From a checkpoint of a small transformer trained on Wikipedia.
Size: 13 layers, width 640, MLP 2560 quick GELU, 65.8M parameters.
Architecture: RMSNorm before each block, rotary positions, no biases in attention or MLP.
Each number is 128 + 24 x the weight over its row's rms, rounded and kept within 0 to 255. Layers, rows and columns count from 0. Numbers have three digits each. The size before them is the row's rms in percent of the matrix's.

# layer 9 MLP down (transposed), 2560x640, rms 0.0436, rows 1230-1284, columns 256-383
104:111099119141121110124133156057149095138157109108111153142147165115096148108097116122121114176097110141109110124133162151122168154148128188128148159127100143162105154148147164123117123134154149158092131111139118098156154132148134082152144125160130104124140136145160091076111117160102148108083086104076137133112155101099114108139153143087131118118153126171154105111131142118168173125078
095:140099113106127120171146129146125124117106070133145104118166094139116088119143143106127132128178060118078102144116117154082108142152117168109155117154098130144147088107109099102130130171145128078083127143111169127147096112156114125136140111198148104138100120127106112122155141175159107122062111087114136093176146142115131144139158150132119133121120108097156143146102116164089123125165
104:153162139165128164164130142154079099097122174103111123111143134156076096111096145130126111135094114156092131142111140137116090130124153070121140133107114121085149120123097099166100156144175130169189096157119105142128140166104131101097160129089132142119150117154134098133141116153145149096160145089092127121129147116171089149131124133146138171118102131085111119123137109129146124114120
104:107129111145140157161108118173103146084124130104107141115177123150142109093087094094163135123151139117096121144113130115129140106118194124119136146141139107129103112137153131087096118136130119073117137167170139139162149114152109134119142128086161115165139122083131057116107148102164134163137144125146126104116107143137103090123101153122136148125149122146106134095118114152099141117119
094:125180136123129123149141167144169160082174151108136150129109082099129138137111097144085163133114122145131112120114131141120106127092085104117097085160169120135127130127125138118086119169117118170132121108133141132127121128129115143131092139109109118156111087115105135128136092200109078134141164172165098196105152111134133156134100110128088136080118118129152105116145122108183071135153
098:132121093147138152073125142166119120136115139170101140135130165124140115089120100101118148109153120146137152136168123158190167134091149120129194152132093157147098168102105175099134090191131095122151109125132125078120096141105151162140101124103130137118165135157088059147119112177153167094126136146145121076155109113150136124136133088129104082130153147146168096133107167088091114150137
107:154147131119139140125126138153140177152118059181153146124133158141128128127124145102162126071162138126106168136180123146121089149136139094134160132160152147126154109130155130136084117158137128140125126142095123134165152112145149103156150132146172134132107138143148121127142130133185106161096137143124125139120104127123117149142149166108145154159134129098122104108125121159156127117106
100:088119130160165158170118091084136104108139106105166120118114129157171144094111148101119146118125171132134119097152089133133143116148128128147134118110118095138115070112134104114107101140119118055125120102118130128137172113101131083134114145125098123156133121144115099150126134102125140141131077206115141151096131081124129160130111126156129115152131127143135170112085137115095153098108
097:140071134135148134120112099150103141183068134072142133159128141101146138092137088167116121171137136104131110153139101124095109137183102099134093162112141125148149105145120140100129115106144118106121146091140179085122111157136151145114159141143157169128134102091096139158101127101145138109116143150128148134084111131114091147135123142152103118141085104109123155139163084148139114159140
094:096130124127124133143091154152169128092148140138154156162091135134126140144103126123155124106162135147145136186120116074131142100109128137135105134119112100108101142095123077109100118116112108151118083115115125126110155147106093166108141118159137145115127111111133133122132107147153119139127102117101170093086136124113116122123090189127090106132129151134100112129118099094112117098121
104:110111100153129124121130125139159157117158098116139091134157152137180097110088120124141154157096146110132155146164109152142120158136140156104109092154149178095133106100148135131140126141130130127147112110099114130135125134151141130126101110159173129152138151116109116129075133153109129129111155130138114113129144176123129109126101131149141144130161108123138146134095147116144132146121
096:138161143134117164130111112117126131104093173136149128107140099097127112109147121154102094138142111134207144142098123130166116097143101109148161125179166125133108135146094172141146110122097102084125142091143117130165115133155130124142139100128161122146101104128121132124130131102113124126144122149133105104120070148098127109099156158115091143155123101129133127155164149129099164160154
098:142079173084128127140117132150134145127139159114079156097098129089162135124105169131117134124092183128124120182119154069133137127090103166104085141121112146124095123104140146132105097099110146092133164150157101148138123114151152138112165076103140161124081125117143147113126081121126142154126159149135117108121088119081148128083127147116146126121111129120146101133131155106105124130159
106:141108133130143129120111159144150153104150128111117084107136140065156099146146138138111142176112117133146147176131128136125141115109145149135149152166122106094161155086103143122141165110129131110135160104150137130110163089112117111099136137117137130136119096130175083159149152128148126115131096121149095129123187144123114125133108154090119153114083106121140120106132096130131114141129
106:130155151105112108151151134106128092096139130151143122115122157135182080155119129125154121164139132152127076095144133181106127122141140152105095134102106174090127150153114120120148163113141095154131109113153108103104151115139158126102132126107102185116115137133131119148155140118131122105185125112117140143161081104182134182093139134121132132129160148125150145151084165123074116112115
094:144110099140150143107135129083146115100116098113107136126079125144147107083163148119120161133168111068094163120150122082140125133148138118103139144154149119098177155131131078126156127133130102083137149120122128100105139128112120131136064138135115129126098183125135134126110122123121118146148144174140116099133103114109129129151090123174111145133133189124116151119131107086118137138082
090:108074149097185098124126144113151106123146140116123127112109164110156112141128121100130139119098140118155131111132133118143109131124116159107161133166109121129128115118124122143148160115102138099114120142127131115122145175139121173175120135117168118150124060117183140128160162162086115169133116118142144127126080165127166141162144180155136144129115110131115148125136148155113156086147
095:159141156155107128141112124173175115147070111127136159149116138081140119110103139133126139139112149131149101090145106142133124130070117111168140155119108137126172097144103127141105142139124109137149119159173151092157113126118116130122083068153134091143124112128170145149102140130095144118162154129141128146160168151100135053136088134168137102113167141102136164103166135084104140184145
106:108098124134135118125167085166135155149175147113134124117148151123139155099125142118130156073145122111102120087089093171080112138124144112144112128154119119113128128163163129132160177135152113111109121123094168111130164103137127167142153154166123092104086118151113106152116170141115134092114054100132128091072127113150144148154129107128092140121130102135101154135141144107103132129130
096:103085129114115123120154127142133144141216114146124128156111150103098131122113122096140121159158089103150129141155128119112162103177125091144157064107140166133139158130088119163126116157144098130131133162142110097135190190111128138121172148146118088110162103162103138125201116119137151172171108108101140098164119136134136108135173143112185151166159143154086128118145132108147131139162
106:123096113138169132134110117136102170130128114139167165144115125106147135122100155113141138145146110157122143143180192138159152110153115151176140135119101132151132164131116121129153143096141148125138136146116123138104153114121154138170091147111111132128164120133156131139109136091162166107135145110121144135123150156087112135079113128119117098137113110116136121161118165143159123140123
110:172133099106173103120098101138135142097152090140139152133139130098133087136153151153132096144093141145122155143144120149115085156147150157115153129116099109146098118094126151129140132158102163131097133109139117092146122126148082181136134082130133074158145166098121174149136172123107114137103115129123124123149127143130123161136116163096133154095181129137115122132132117162115167178079
100:150159090112074088119117130141142168129134139099145115146126135147110102135097128188108113089146108085161156177167122147107148127183094145106091148128159157162141124144111127094169149098095135134174163117127093114075117134118082137104122126125151140117108133102118118168132145123104119161150152160100115093164131094125093117164112144112129141136125122141125173101110131159105151142124
098:121110065115137138127190133075112140111123161131136108139072103126141163117107153111132177154092110102101133102091118086125109148079158106095143172119137099171108159129120145086128134145180116083099121091130095151162152157162133129126108123137131099134147133116109161180100130129121139115124129130138124154148150089109135137137119120089138137136141089136102112087146134104111155154132
101:110092129114100135166113167092127119114103102143125107157113165149147115086108124137121073133141145115135178122176097068142112092169155121131144144134134147123146109113152126096130127145123123140109119111121126119138139083179164113115123132153128124115140120105143134128111099103123159095158162085103183171125140107125129145124085151109122119127156106138142149112132135130148157147147
107:157086154167119152114125091076096119124130140122193106161121178136108106128130096104093155157155131135154116133092127109110150107130108115075105161131133083133183137159165133144177116153095154123084105094089182120132128146164124127117144146139110101118114098134133101113155142148171100151092143112128146130142171156166128134140124168147124140138166126120093118105149116148125149145114
103:125116114122094143150109150113113170115116116147056105118133093135182150123121113170145102139156113101145115107100117166134105161132145132128105127146141123111137118186122152105119134102158142124163121159108156118126108121096112067140110072155133174091163168125131089122083104130129136130128126132135102097081155123108144140140131130144136129132114108091135172109117116118115061113128
100:112114102067130111075144103154121124152150089104108117142114098130151117139178202153120128107143113158167116116167160132112116153105131137104096112116176131185121087089123118126129138173089147149137090159108074066085112101165113157129171163134147125094169146139138145064147165155157136076145113104161163132126156111130111110132150141132087083123144131137079152115098111095100123151091
102:151158083099124131165105171114149157124112187134135140120115135118169087123143130130103128142148112145104132112168135109118111098115167128121116150135164123092157084178103169145125131162067138176109150107128124121131123092149143113124105103105111116161133138141104154050171159153134117149161111125100112155131099131108144123132127115117101123125114149073122110127134104112111154090134
101:091137143078138136111119136125183156141151146160142126105109142148166119143115137111087148097155128141126089124173127113168111095134090106119147103155113131132114127145131071163109148089181190172142161112154113134122102129125125123139140085131105121090141140134127122129118135149070158168123139145127179122089138072127108168116157146189134125142103147103148105142153110119098104129121
099:136130092176146142123132155128123108126153128113155140164108150088141145148105138127141114154107145116118163082140143115100132129133137157139151148091125146086154106135110112137091122137147108059093172146155118141141105122127173140152119100128188090151143133105124116127130095125102188113120146113110125126158104146124072102118081115109113173146126118133119139145124102158134171125114
110:156142141143102160166140139136098117154155101096119116087119140109115130116140113083118165125162135110114116124166137163134124099101141175170112135094142128105095103122110146133073128137166155103134107089185149113130132121112119120123107159123167129134129113127119157103180104154102158155096159108090144115100159156125132143134133129119138114162144158139107153136108155076163125131168
099:135176134123080123097134093099111095098125131099108151129142110113120123127115136171121101153154144124104134119123114161125094131092167082084147143146149115155106158150113131150125112125197154123129131130122122114133122101122132106141142154125153113152170136159141125130147138116141128104174135138151122117143188113151129142120112142097161102140104148112110146141106142082093092127106
090:137127125133134159120137147115125130098150139171133097134119150097087166145118139155132133152141121157137120126097159147139171107136147129113131153129173120143133126112153145086133169109095163123161113088115107150125107117102173169147142109097135097077152147131109128143131166123133114137133127111168109107167137135093118096151161145136167145110124144120125089145085123138128172159132
088:131134136106146096106138128117084136155100107167150131152156096098127141160147093115141148164146105167134162135153151151121129114173137097118144145158140104130112070101170110101157147136117135108160101114138099146162142112141170158117119149122147122149121121096132151106077151105158100104146137156167144153148143147102162084196100110129158131147113165139146118185146107152117138137106
099:122143114151141125105128150086116061122152098158097127159090137140111153111157127112099109166126149103110124124106171161137107133164139125182147123123126087129159118105087116125144144131098121085132140131195117125163112098111138118120111171142109147114165122093108147131126104122117132138141152133120114077102118109086147155146098165123112099127126087133124113133125110156170126158152
105:125109125098145139133120157141113078113102136126115122102131126156100152118121129147125157166122150163116126177137109138123101187111105104098150172113117115151133150166049090091148132127133117116099133127124126139110074090167112119113087120142137111145112158115149097117126145133108145127100106142132147141107130132176110141120135133152164150135123122127124142164140122153158103109118
101:132117124145140099132117075140141148125150125144107105136109116160124100132103100152150139135138152096100155107097127116162116169112137103080145115137114136116146100147117084174098141141136140088112110100153094113129125118117138135132134101121116107172145142090139141184129110133115114112148167126106092116129129111143138137107141145116123130138090110098088141087195139141102115103116
101:154113128116110191090109083098170136125153167120069141162124123152189155110120172125142124170153095129133115116122132167157119176100166131095140152152116147118156111158139126108142120064140103133124096082131111128133114122113153069096066137191098091117123088124130130135146090141146133128160144159109132180108132091204151092138184124101176119141128116158107105092098128117117104157136
104:103130084144163132127079124127121118121136131161125126108110133134131156084137121154072136136164106138102102101135133120157114154150123079123131176130168113166149185124106136140125137132101129139126125136179150127099111151104150113116106151139090141120151142097145107136147139112142134134104101138110099144137089099150152135134105120143138100134150110129178149157160155107140145100149
105:072160174157152152136104146129091116151123128141103092122126163095101103149144129100105154127127134145109148127183136129156120078111131150140100109116118089128124122125081144144122127136127128149166126115129120102153119185126118159151144131177089157145089122132114147142098115154124132139099102146119149139104110127115134124161082145093152120144069142108159131155117132125131138140153
105:114138155110095112170098150090111123095143157115128129149078154107155127165107110152107133162135115156137118119137127113125120129144109164130108148122120131162110125105146140109099108141175127134143127094114093116105116104139158076073127157149119142110149118103113174149108125148104095144152090140149147107126116115154131141137120117171117160138163161106131095150140104093115166172133
106:122109131091150142089132134159118094121114123143147138100114121106151062142102137158092126096109125115099070116130164106137150156134119106126132091123119125153123124129161133131123114119133134142145115164135070123156125142107143121099123083124101129098145127156117131165088121127119170116128142148107132131075128115132110147172094118102109103176111110124111114108172100141136138149180
110:123077139159097171150108092128137127159129155101125118098114191120175122131088125094126152096143173119100135124116135143123100126166143148162140135133127078126121135122120106154141147125105164059112127152179111134120111111179090106130120136112144108163128132109182101095147137141145113120123116125072108159175145153107156141130119147112135125137128107115120151115115158130112141132129
103:102158120141121123126129123191099137102142121133132135110075143138115091140137155113107127107138112137102087148128150144130119062093121108154129132139160154099140171150126104099148150130123147138112113151158133148125081133164125135160144110075118129088131090131124138129111127115094117151115130094130115090112172124123122107138151123122101122126136128132122131125148120123130132175150
100:086141142137141153165151147122112105123135136116174127162135138110121139102171134128140164163133103141107134149104083152144108153141128099103139137179146096131146185144136112146121153144117142143155113147130107072156138110143138128122109116112111106129154077105125142137083098147103163081140138099084150081113119145119122159095128123091098145139161124142132090118078126119182163140158
095:116118132148178117126100180148123114142104129163119125107122131108115157096120144125123148141116153131108167157097108075127136055159092140169133131086081162087131106125108149123132088138106108154139125133122126104089135156138117100106170098103142136101135158110129125093099126134116120086130143111123123094135126155099068142105092114092135116160108137145165144130161115113161129136110
091:134139178150170156139124095075115115145141128079080139152138122115139175153196142148125113139093165134166116133086142124132157149119116061170120103115119145148163071146134117146092146159104124148149081112144182174105112109150152136132129173133132155174118164131107132094116113133146144154134111149111074083113170109150148089102107097154117117140152132130119157119124150141137124126124
097:123131110160160119156123122111120094111142163139094108133117141147139108127138094146148146102135155110139132159087100126123134121091132114116160133097124116158152177119137096101137106099118141145105098084112139142123125106126049129111091129121109093112087078151115109134106125156172161090144113144140144173115128152118125138126110096137132113115115142170131138138146174102115101077165
111:124162110106126131115118084134134149079160128130084148113136154154110146143108143150141146133088133168101140164103136106088104153104147114146146105095112145137136145119125120131100120130103091135114150125131112142118098150128170095136159095128132107116117149105136144139103121123130121107118162179167130139103128113132134086135135163124128088118114186141153111139131121126140089152155
097:145134146099112102143169099117128139117106097129132128097121128164103132123085073118144100119111150093144113136146133171145120119113096130160148117121117160146133097140110130159114162130136103093114159125148092078137089132169074130117132150127172123134116133108062145121110116097108155150129093156148142128145152124113115140132150171132123057132142159115124127124076139086158100159159
102:130142104120158108090141102125154121128168073100108128112149129137135113183144087163148103145068138134148163103154154106095163184133141104112067182108126076191164116108127106137166149155099120134139128163118197130119152163149153105112150139162135150125118143123107167156172162179148134117168126163155143142181136169111121149112095117121119160134120131103155134134120141117133144135133
108:155150165161156130096090111158129136118141119184101140154131114135139118143122154140112161134097148134115153119128155144137138162119089144111132150112110140143114111143100147093114111113128086132113113084155107151133139163143118114132118106103130086124105102149109120085149112140123136159109157133107117136160123157139127133160175106143132127129133147140073098126092129124163153147134
132:111163108103099118151125103084099096113127097183106117153145096129138147180168136130123164113145085133088113151101173149088110099121125114152081141115150112164074122090109118157109100127124164134129144124145165128134119131142153126125112159124122116165147119149129119148131112171182162146086147105110098094144122097104106143134133142157124134180131118134097115098156166098137158096156
097:145090148144188141127091131139164167140117110123109077141129143170138129111169098148134138095118099118097143127105114138192110143162100102100130147165125146157173129119136150104117143131130133142111128164134086120103149142145137104150167170122133141123075122146149166096169137142139079085159137139141145132126136106119110092094132167130114112106138132167132138086173153155140137155109
# layer 9 MLP up, 2560x640, rms 0.162, rows 1231-1284, columns 256-383
100:147127116124167100130118115126148146125101154155096116145077146130136128153103119157110124110150107160111162137142120111169108166105092127098110087095138154141171141111121136121137128177143133095169146149124144111141095140124131154125102110106122126129127121083105108126126111097116158114118130120145066138153135143115137117178127171122103106112147072146135123108128116129127122100111
098:170114089104165173067121137099129097105118134161117140115119118137129169164117174162152148117149137136129098137117147157128155107090116110139181147122099143136147148161155125113047149171111093140133129133139133152156115166140078105138139145150161152151123129129104117118162125089110102130119112114107140123131104124106118112131128145111134129165146143156153141143096117124160129155080
103:111154099155109113130127080104083113129164043145135081156109135149142124135158125127128122122111110101100132143092137108163171139082161088133165132168143082136127141156120137134139139166077151131123122100119068089115119155149118136151095107113119161124155145128145133101068104122133129105163110129111124171167095085121134114133109145094089138104104110153130135131128135114137133145112
095:115128107123144113135146174105183150136156128110126167125128134159087140125123108100083166168162161129122129134132136083144137059141106143159110059077139121129147091134137089179061103108131099127107121089129093089158139140101061124150117127158170135136104124114133114124112129141119117103204136175103123162139144120075098157133146099123146144089174149140117130173061075142124141152122
101:133101124141125125136114091165086203150163113126110148128109107182177119127192094139114121122161108138107122115155106149117145145139137162121123118126163127092096149101110131106134113139092133131119135131150140165120127104120180120147126161126155178122100165099106125115113133119100094148125143135145107111144125152145137085126133050072109099119110127118119171176125146123187151128171
105:145087077128126116163138161128113147089119122147161156139096120141124140088111089164129135123110109146117153069139135137148164135180128131170140135122135136117166107141189147113140107163142129158194122132097165141096184117130154138114103088142127108129113103124123125112122141171212134111140111138100146123158104076091109132114113121142079110113123136121118086131102125163091140127119
091:137155134102097099134156101142130100111122106160157141162113133109138119162090139132138098164110135148106150122181129108171155147127105172116136141149107125127142163131096149127173121103118112150146118125116138133049098140120149124102103138121122132110125179141130176131147119116166150100127142079143130121149136167129101123153133081127116115102127151171160131104194076090170102139125
098:100063137190142145073136132117126134158123131150155136102136084156110137148128101146095109146129104110095096106115124141151131121119126141135114113120141132119130097151099149106101148115143095109136117087122164145123140129167165123123118132128133122105159110136122138130120113112131106128165139145110114128148134095078163117157111161166132125158159123107128142113138125117124063137146
096:170128106155095122130119109136103121140113109138172131109120150106103176139129110127114169146153092109089118170107120154171107166141116152100129129111096136126101124153120086174129182140114118092100137092151137123138154084130140120109113078171166132096105144141166097095162145109159179119112146144125143136125106162156129142112159166139094124131113107141113173105104120143099121157142
101:145106153125172108179112144094140139167148095150126152141127101142098099109137116110120159138147124132143121179122111123160116118166106136095147119143128149129130134184097114133166143131134137086124152113108181119149140068126090125108160148098157109140116106126121112115173109108113162162170057142125119099103149105142121092126129127143132139141124123093151078142102146110132121115142
095:143108088132135100133132159142130136135141136135123111126070143117156117124123119085141111155119122122124119106126138115122119096107148138138113115100099115162133143133122109148133070121115083106131121128107122111139120146127156128142172134108120128138060105140132104112111112116154078113169104105091177123120128133085117127162132170084099209107117139144117077093137089122149116162137
096:156089119161147185189108190087127140131098164127166138142131098139103130157131112090132115093136136105155100138151112131069142118135087125160124171134134095131147153144128099165140144115119179151087083129120092168157144154161143146161113140178165148158081080189138101124137127116079086128171110120121130135115095153135149129139121106115095123126158126150112126155154150172135121118139
102:126086105139153142112132174137120139140125162164140144150128149115194160115129121096112151153138099164098172174112092105135120063089139115090155111118123139140086115118138126137135084117181155142095118145117125096130107105139137107147119192128114133076122116142101100111126130153135107127168146104106095140189141119143113116120104134108092132111169126138145117131140079162147100108092
103:188147144149123064148146156117132123125145173147108170122124101119119110157114144145113150143110105147119174144158096094125131114125118128125136138150144106144139104168150162124123119133168153131119135137104122088101110130089131163094121102146148164097131081113134133173111116131152153118129135090138177117104112163153209128108158116123117157126127126112105124118120180173115142134151
101:123092118139126141127142118149159185139131111157135165113115103097147105125151137151100111108119104131111149143164093155155144108147135096074138146129109166120145124164128113141142145112144121151151139101124132158064148136121120106136115138144104129132111149129105184132125141162161127147137117134157158122135159115125131101190095103159090133081116145162131140149122120082080099117125
097:155109143125144135133151118146136127144165091122153159149099170120137126157096149135149153105128157131101125156157135141132137136109118163088096100097102155118128155109126140111128110144154139108127174146193093155132135109119091100106166145175170137106067138115107113101151084095095111105128161171139127138124155158140119140104121074140116123169117139073121154169137140118141075057169
098:115111137139129142106139114156099127110168149128082080178134132163100110159124158108112135139099099087125129127147160099120127121111115116133141109149121087109128159129111103113117082123122109128134131130136166126128146096123100115112105143112142143098167116149083113098153138132107153160179127175125133107140115143112150092107087103105144116128125140121126107114139069175133094159151
110:167095105146143114133081165110119150111144123099119120122159109147108142128136150098140101100131131107145078121185177149138117114129184163180128140124112136135106109131139163112118112121116110101145177141132114117152146170181119163119121099162148131132152158136188078135123141119138106150151099126139121129105136140161114132127109129150134158100069161136081125102108140122134138137132
097:129146149111099100104113119135123140139133125145161092165132142086140127114161089127120164122132142125122126095137131109136156086161143114102153094119135093098085139096153108133172085119117118139159119165118118118114137128139157093163107109166111158134129174141159124092150121093109130107168117130134136166128104126111103110131135151115126154123121130136161147137142148121137087135131
100:155141142090138137148120108116156140137128144154146086178101112150131125144124119172093066134154144130137148137155119140133136113134130063156112128130133154136169103098138136123132092153086081070136132130141138147140132141096159107070112117121118176108119108120123110161126102134135154116144153154093130132138095139170117128128160173129101100112126139140115140123106092099122090150104
107:121098136116070142118113149115127113165127116132135129112159145144109137090119082142162138091133137131143130193143121119146142126110131140133092153161125118143132141178119144146166146087124142148124084130158133119108084113163109095132155099145123138073119162098167143127150118151155119156154114160120138193105119113149135140120152119104174150111115122125128086144111149114108150197087
099:122095135140117099130148092148125152117147133127121101148120165110109123137109166179116157164164158147131123112157170090160087138094108116122112124163081087131131070156132122112118112113143124120162146101096083126114146134154114116116159167120114117143116105169151107182147108115090126119127113173150117151110122141067160178115163139136137161139163114119131111140159086122142083130129
097:107110129120118181145162172112112154166112130167097143137149149091154086202108119123149149117100139136131125143141125122142086122095140131113135140139137101109115145145142124120083120157147119147139137128144174130130126139127134107106110142132110115115113122155115183206117136091117119129129188155163110122094088143117110136068142096126137106138137145145140119154110123114110151090120
103:150111189111130099115109129188142144174128145124100116129122116099097133119099106136153134140103103166141126099129122163126167128103148130117114142148161152069129088145156134126119123118145137136149073145143156136124102133123121138161161116124118130137092159123115160149168175131100078090139123137127115148192101127127122135115152203121102144092117110127147119125126140168122095108103
107:084144151129149146122125109140124101160120072135147100135140145119171074148142127148156124138153124142154100106101146145155110085135086137113139145143130106116124131153116117117191130147117182099139152132122175117114150100131136116117172116125129139112130102129166169116116110087193162118128134143120164118113153151113142099113127165156142047120094096158176123130125118129106133108132
097:128109137110125120123151109126141107172144142156176116144107117139149151134135124107094133110099134111089124104123122121176145118123136134152080100131126122138117170115121109142158148139108171162139121115137124111126136136136126130116119130110092135131081114105124093148196155170100116149118119159122088127135140174101177145111113120106150134127128115126139135132189136128132141130103
102:117120147088116101132170126111134132132148128162101130143119091121122135123131133194157127133115085115149103128118132126173091157132097135141152122132140125120180165111108087130136098140104120088150073134136103122087125094124126107160182143151136120122145129106147171089123120110161092120116184151178146098116102137131153129135092168151138124119075139135150175133166151100114114165127
104:085141140123113128155138128133127108159078121117112114121128123121151109152129155147147143149088096123135128130121121149117171128152104129072147137130120093108137145141127168127139120129110116106116123105135114141134104163054140098142146122163130095123119119082145135128140121108089118153151136141169132114140107114123164112133176087091084139164127163160132169139100080095079139125145
099:115139162115141130138122127146131129091125119169170137092141097120115096133154128129139141138152099130118110163101112129112151153140097091128093123123116136097156160146135120167120157138114124166155134137110090160089152134119114133129119128148088134070139150098116106092086084130160124150154120118125142145113122110142116127143171126141157119111104119098123133131165096151137142101109
097:130112126125100118147119118133106112164134126088140110086168103130115124129127113111176104111138128117165149181125146156123113158081139085124130174136176152154157171126153090104140117122104125102128127146135127086148124135153118106116096118139125143156103098136078132107086142105112133102137114123112104088151082092163121148124158111127137139127102075118136136114088120102094120142127
106:110148115133129083155123167127098141132065110089115125149143141156095133107075121080162145104155129118139102101166138168118136138148143134105121124138137145120140117157113139103121153133166135114128099142151133101167122172132145141125131130166137136152125127102126110128106149152117147123092169100120142125112167109120156082160146099135143122126106120112103144110126127109127109163138
096:141094109149144146128124142167099153158141120151122124134108113129173137148145129135132115112136081136168132142154146122125108111119158171114127182114116155116148134128141148175105104143202123092139160123133135124170165121108132140067094139124098116130099105124183122102143120102124109110100151104162131157133119140146152147092139141148096127158105123128108111078159101115118141113099
094:095172121103113071094137107149137124137142127110107108172140107128118091145143152126108113126076124138090101113108132113125114079123144153087095140162154121117093152144103102142095113137192109132124123101134130150159123129135127093132105141087128107093171153155131144160140107122107126116134126120155128151121110158110084158117104104116142130110108090139098128107106161105132143105119
099:146156123145140136132135105148112127158144114151140135107149124130134163128098124102137153090130149166142126137119145153146107138080152134110129140147135126114146132118100086116145175140110151145138126122164107156099159175116136153180113110128126155122120129152126160124161150122097118166103138079136136100106119089143154123149088173113136113099147144109100148108116136139112148143105
104:129128156139061132110140145137162126130156088096098120148155114116160109189123104186134123150124145113169129131139117156134142106149141145122161116082109127112170144106118110125117105135093129107113134156138101107146122136110158133133150090096075163152107127106113115118130129121101101086139108125079174145156152132115150113098158137156088132138129137182110113132117152141142108071111
098:132100088167126154111112112108151116099153154144124119128123142129141100096133132119110177099095141153159140150100128137105088152081164138150139161166120144137157122128073110108093100145144181104132132137107079163134110141179134141088130107125180153109114091124152110142133130114127140170114130166177127117135102135154057116113097089150076160097122120173120125104121146120113108104099
101:119143140122102189103090131138121105136123097141202121106099169138104138115118125151107097098127085123157113084132131115150110146159110104159112142059111123153134107099126122095150157124156157154123129146114158143104118147095148121150083135115167142156112139124104140136130121132091143190127193145153151142129151104126123119148104150105128121155137122144131130127113116145086132135080
101:100108140096104169104140145115120128111123155138125117125170129161140105139107170133141153156146128127147148091129125106147132142150150117118108141118134120127119106122135107173144117108108096124140158133153175118123125090081114129133113146145087108138112134156125095146107066163178100081127124157127138127125167122152098118083146135120164160162109134118174122139145157129107106157115
099:110108107189157081115127127127082103116146071162119127117142104156095110131126152090129153125121137118095109122112116107130111167086084147133072153108131117087137151096143106125151130133142100159095152116140140105140137151132162104206126149110093183083136099112097134063091108134109125140113149175175124154104109105140114126161152154100126126094118097118103141153156113130113114161110
100:133149118141118137091174155111098142138135092121123151106121185158106115083143171084114157135096166117113105149126163127131108098139172143133133114162132128135120111139076157144135147086136154160118144118111097116136120138188101140130125182116141141138136100135111099153134092143114141116078142111159120090109115116114111157174129163148095144115117070124147102113126137129140122096106
102:097094145112076167100099159143146142083140100116154134176110129124127163147125142142124135188075114101156145142123112114121126121132107137141143105107099097155140112159124094126123131092169088113149081072161125116169092120148170136146117144137157100113093116167074112137131144129131125086129115095156143092142077124154108150125152128105112125165074130134112153134113110142134106135116
102:100166104110120115116105132129134209115086157187114127161114151135139098115144116127123162162107114154071147113159120126135132119097165117124133160146147120134117115118189079115083158122083160181158127117119112127126145153140144086130096124123145114116129109164111113132174110129130139105115122118134067121121089121112137122105125096161142115107128175112110146127107111142130149082122
109:147121124141095127144128111131117089113136134114142127155152147115087099146100123160142113172118107149154135115140160132134152134143123167188102083133119170131101088147116083144085156163122148117133111125122163139129145102097083117131145121128127149106110117078145124137128155137113138117098119112109090149144133130138111084142136132121075109172123078115104086140166121100122159139104
103:110113145102170126109134162124153126133121116119147149114085103173134092150118117118161141117117102134137090126122163109141147143131145146168094133151121149099151088127129125149118093116091103119159138124164135095073151156138116104117092056096121126142089147149138107152147114139125119180169106088111133094146122110155107100144157124171162132135118101088124123130131085130119105137171
100:122128122109167148109140152138135070122075123138124144147177116088160095100136148115203078158147157116104119140149085133147086091128160131134114160169144126099121155144140061175101127098140103156133145139151149164135111145156176088158155139140133201148127118124113155164130127111094137108157118127139119116142113129128125139117124110112131143159133164128111154138073134133128089126129
094:103139149132151125116163071072092124098129131106123120154106116105150139129135174139125173159131096109130121117169147193187126159133122136155097082053116107078104127144148095155138137118104119082160106116162112125127134107127104114141087101128117142154178134150149098133108155155118124090132107124102106141103112150141098159153146129148149122126168139122145132150118116146153125154145
096:151115133146127093123095088148080188147132138150124107105132123127122092109093155107111121158157107120111126127091129119139122137154121165137102140118157127113122134111116151120114135099146158089087156131168140154107112166103150088121130141139094096095146053133141138130117032142108105116143145114149131154131143127119115155139086108128107112092125153072151090101101089133115134145103
098:153151130121092111101153132135141121139131117121112108147126101149122180129165146111148117126140159118126126070112118124113143104128159095165125151124114144142146130112122121149138107135158107130141131137071130088136155127158144132106109093129203131127111099112118160175127114159115105111160123124143122151099144178132155089105131154089175132099162101099126141148117117107143153154086
104:104107111106130102070136141171118142136135090094112174154119113115120104130119157141094126071152117161110118094108125092133130132140135104101117135142140134128112155120127121121183087138106106153129146137155158106104137129124122103107133147119089132134118164106115144154109146114128152076208121079105121116134124122110108112183131118096161118141122129156087132160139151151125124133081
099:128131147146062139124086144135135154136140075147130153122112138133099147156105143117135128113133151166115140113164169161060116121129130091143146104127123143149125119140160147120114131130108131105152164111176122144099149100129126120128143114094147155115145157107155169150101091117138119126124129096159088114108113124103108153110144091116095083130121165150160123092124089167116094066084
102:121136106122133161147129139093119101108166158154119154124104131175105164131160110130113175136157132143106109173103109121123116138133119166172119144061145121171136112119131108162161127209136140104125121159120169106116107133081138099131122124139092125128100181102147144114140176122114130105155149136124116148114145122115126109132119101152159104125151107091114149173120169162171115156121
100:094064137123107111105113129160155147148150117133090171139146153131119103119113145097136118124122124095113140120174134132096122166098154086101188103114142117135175091158103167120129126130145137173131164154109084120130128109137117132117156151121121115167108115133143107107101130103131113135154121107138127157124104139095121159141140115147118128143152116119121152091139124140151117178148
112:093132127106105114120111112128114124101150121136129107094140132134088120126151143117107128133145068102120091133172101128136138107114135141128122162158139138125122075126130133121153113118107133093156104143133144117096161143157078178107137143097113158142100122172136104143152121155095156110103101092125129110141137099124095133150140117130100125111159136129103141140139114121101171096148
099:088137193103120118128168123148143100103119112193142136145131114166133126169128136079161112150144116097128131109132158116185126161157119144150101103140091082108089061074132147164114133152137143139118132158101108124122137121149138094117125121139166112112124145121106141138130136168121124140169126160148157127123157078132091108114086166173138169147143158106129159086153147135112098128088